Weights of a small transformer language model.
Size: 15 layers, MLP 1280 GELU, vocabulary 8192, 21.2M parameters.
Architecture: learned positions, tied embeddings.
Training: 907M tokens, 6919 steps.
Each number is 200 + 40 x the weight over its row's rms, rounded and kept within 0 to 999. Layers, rows and columns count from 0. The size before them is the row's rms in percent of the matrix's.

# layer 10 MLP down, 320x1280, rms 0.0539, rows 43-64, columns 1216-1279
096,191,226,222,238,183,218,178,181,161,201,268,232,110,274,185,231,196,217,281,190,170,220,217,200,241,205,252,213,219,283,218,240,220,129,246,85,185,232,219,260,180,189,206,225,207,130,243,270,217,183,194,182,207,174,207,218,209,148,153,178,235,248,199,225
093,145,169,219,207,150,199,201,108,253,142,209,200,82,193,253,187,124,252,202,204,222,166,216,222,199,201,216,229,75,221,155,211,204,186,179,153,160,313,268,191,137,131,169,86,201,186,164,202,209,198,222,138,137,134,120,224,189,195,196,132,201,250,189,211
101,186,264,242,183,179,194,287,237,231,213,216,215,262,170,211,186,207,168,173,170,256,189,192,242,161,173,194,196,250,163,198,199,153,142,234,223,178,227,245,227,241,208,290,255,237,266,189,191,207,149,198,241,142,208,202,234,199,143,247,217,203,204,238,213
107,147,201,178,260,178,228,206,197,145,180,150,146,289,178,186,191,245,102,242,184,220,178,198,260,178,188,205,198,107,231,229,223,206,170,219,249,225,193,171,93,139,210,151,254,221,189,179,178,244,200,116,224,152,178,157,193,138,223,180,183,264,175,158,143
098,213,185,222,161,212,186,185,181,257,160,221,203,247,212,237,292,134,232,199,195,213,189,255,211,199,193,205,157,159,151,195,167,189,307,286,220,188,194,165,286,202,186,206,147,209,225,141,218,251,226,213,104,152,141,204,274,247,145,209,246,165,151,193,146
105,211,228,196,248,213,240,228,206,181,147,178,185,111,302,198,160,139,209,172,233,239,164,246,226,191,266,274,171,239,117,162,249,145,220,167,171,258,192,130,178,129,175,203,178,141,232,228,145,191,173,224,176,214,222,223,242,211,186,155,171,249,189,245,134
100,202,206,199,217,241,205,243,233,266,186,160,172,275,236,151,172,216,204,173,162,211,203,163,257,235,276,158,177,222,175,250,221,183,192,164,195,196,139,159,180,201,191,197,232,205,168,211,245,177,243,198,200,221,169,227,151,103,246,218,210,236,222,192,287
096,260,206,170,236,178,158,153,208,215,221,150,223,216,239,173,167,201,159,201,188,170,157,153,141,291,178,176,182,219,192,257,187,132,190,189,216,109,218,237,265,192,133,185,138,229,255,190,255,224,266,235,159,245,225,192,250,216,271,198,193,155,187,190,192
095,122,299,182,126,188,153,239,171,121,213,216,229,209,209,178,179,244,216,196,199,194,212,208,176,160,208,285,197,249,120,195,194,222,209,232,256,183,255,232,165,212,173,143,234,138,174,145,261,210,195,165,206,206,245,179,224,131,227,222,219,221,218,141,193
105,153,231,203,220,171,258,153,306,166,148,198,181,240,177,216,148,288,157,158,199,231,216,269,204,191,226,231,92,244,176,219,286,223,130,199,244,221,249,199,232,202,187,189,263,168,182,177,178,207,134,160,180,268,120,225,227,240,187,215,233,188,255,188,183
096,146,178,201,240,143,183,206,193,226,261,145,219,201,257,218,94,266,255,196,167,192,132,183,229,227,159,199,270,251,170,202,205,113,205,173,223,240,265,227,171,224,221,160,197,143,216,223,153,242,219,213,222,205,138,209,163,211,174,148,246,258,265,263,153
102,188,195,226,161,223,203,285,231,298,227,263,169,158,155,237,255,170,221,211,175,303,146,193,207,200,156,161,210,200,177,202,219,253,143,252,220,246,148,171,218,233,208,234,263,136,176,233,236,139,217,118,244,237,256,256,170,151,303,209,249,209,199,188,203
110,180,159,231,214,182,223,168,225,220,233,199,248,166,188,201,150,143,209,199,223,278,201,189,152,205,184,155,168,216,145,186,138,233,221,141,234,113,253,238,204,102,216,256,201,175,220,174,171,162,220,195,211,220,238,275,196,193,123,173,187,171,98,233,168
103,208,248,136,195,213,224,266,130,240,234,165,225,274,123,190,236,239,294,163,196,151,177,193,190,272,202,260,168,205,262,186,143,199,149,229,231,205,156,240,184,185,137,234,255,134,188,266,218,162,170,152,165,232,139,249,170,205,152,287,222,140,183,161,195
107,142,164,183,175,171,171,223,183,280,198,216,131,250,191,206,230,180,207,127,252,207,214,238,247,242,201,158,175,227,265,176,243,257,309,180,212,180,135,217,197,213,170,193,197,176,199,189,164,226,209,249,230,157,238,207,274,131,244,207,166,242,134,227,131
104,219,265,179,188,177,164,289,163,203,216,147,177,205,196,170,159,235,195,179,205,240,250,231,197,212,197,193,189,191,222,183,158,211,255,120,218,321,219,242,210,257,148,213,205,222,195,172,228,182,220,275,241,225,145,170,193,275,283,66,220,203,201,213,103
094,182,107,186,254,219,160,117,159,192,233,120,187,223,215,176,192,147,160,155,163,256,188,194,213,210,241,170,209,252,238,252,226,198,192,222,116,242,236,149,220,202,166,175,205,221,176,174,144,188,235,143,229,210,236,189,197,223,185,134,208,215,198,195,238
097,213,208,162,273,231,161,194,163,240,214,232,183,199,165,198,158,252,275,203,185,182,254,217,207,257,208,196,147,205,220,210,244,280,180,209,210,131,155,179,205,278,224,176,158,261,207,159,143,245,240,214,127,178,101,219,316,157,133,176,259,134,214,178,202
100,205,171,251,214,136,200,171,156,183,258,137,121,188,259,164,203,246,230,216,258,237,213,223,174,153,153,112,205,201,204,185,148,220,282,220,184,146,179,238,187,217,313,192,193,230,177,225,167,255,261,226,214,241,142,147,208,182,197,113,125,237,317,176,103
102,209,185,210,224,263,188,209,132,243,145,156,125,253,229,212,240,210,222,99,247,254,181,219,195,235,206,230,255,154,196,158,261,209,203,228,214,178,247,236,223,245,263,215,217,258,208,201,203,203,227,186,317,211,294,244,185,112,169,210,258,191,143,163,173
095,153,209,161,185,127,214,199,151,188,231,199,151,194,147,175,193,163,170,187,193,142,212,178,155,200,167,178,186,116,157,205,269,191,142,314,249,196,177,250,229,116,264,183,199,208,199,186,164,196,257,218,162,233,209,238,175,145,241,146,199,224,298,144,216
105,181,142,302,247,197,210,160,204,263,199,249,190,111,168,189,180,179,186,189,231,211,245,198,199,205,168,195,251,222,147,177,216,215,163,156,170,214,147,173,215,192,218,222,172,167,278,130,192,210,229,212,210,195,150,224,248,150,227,188,175,273,177,136,159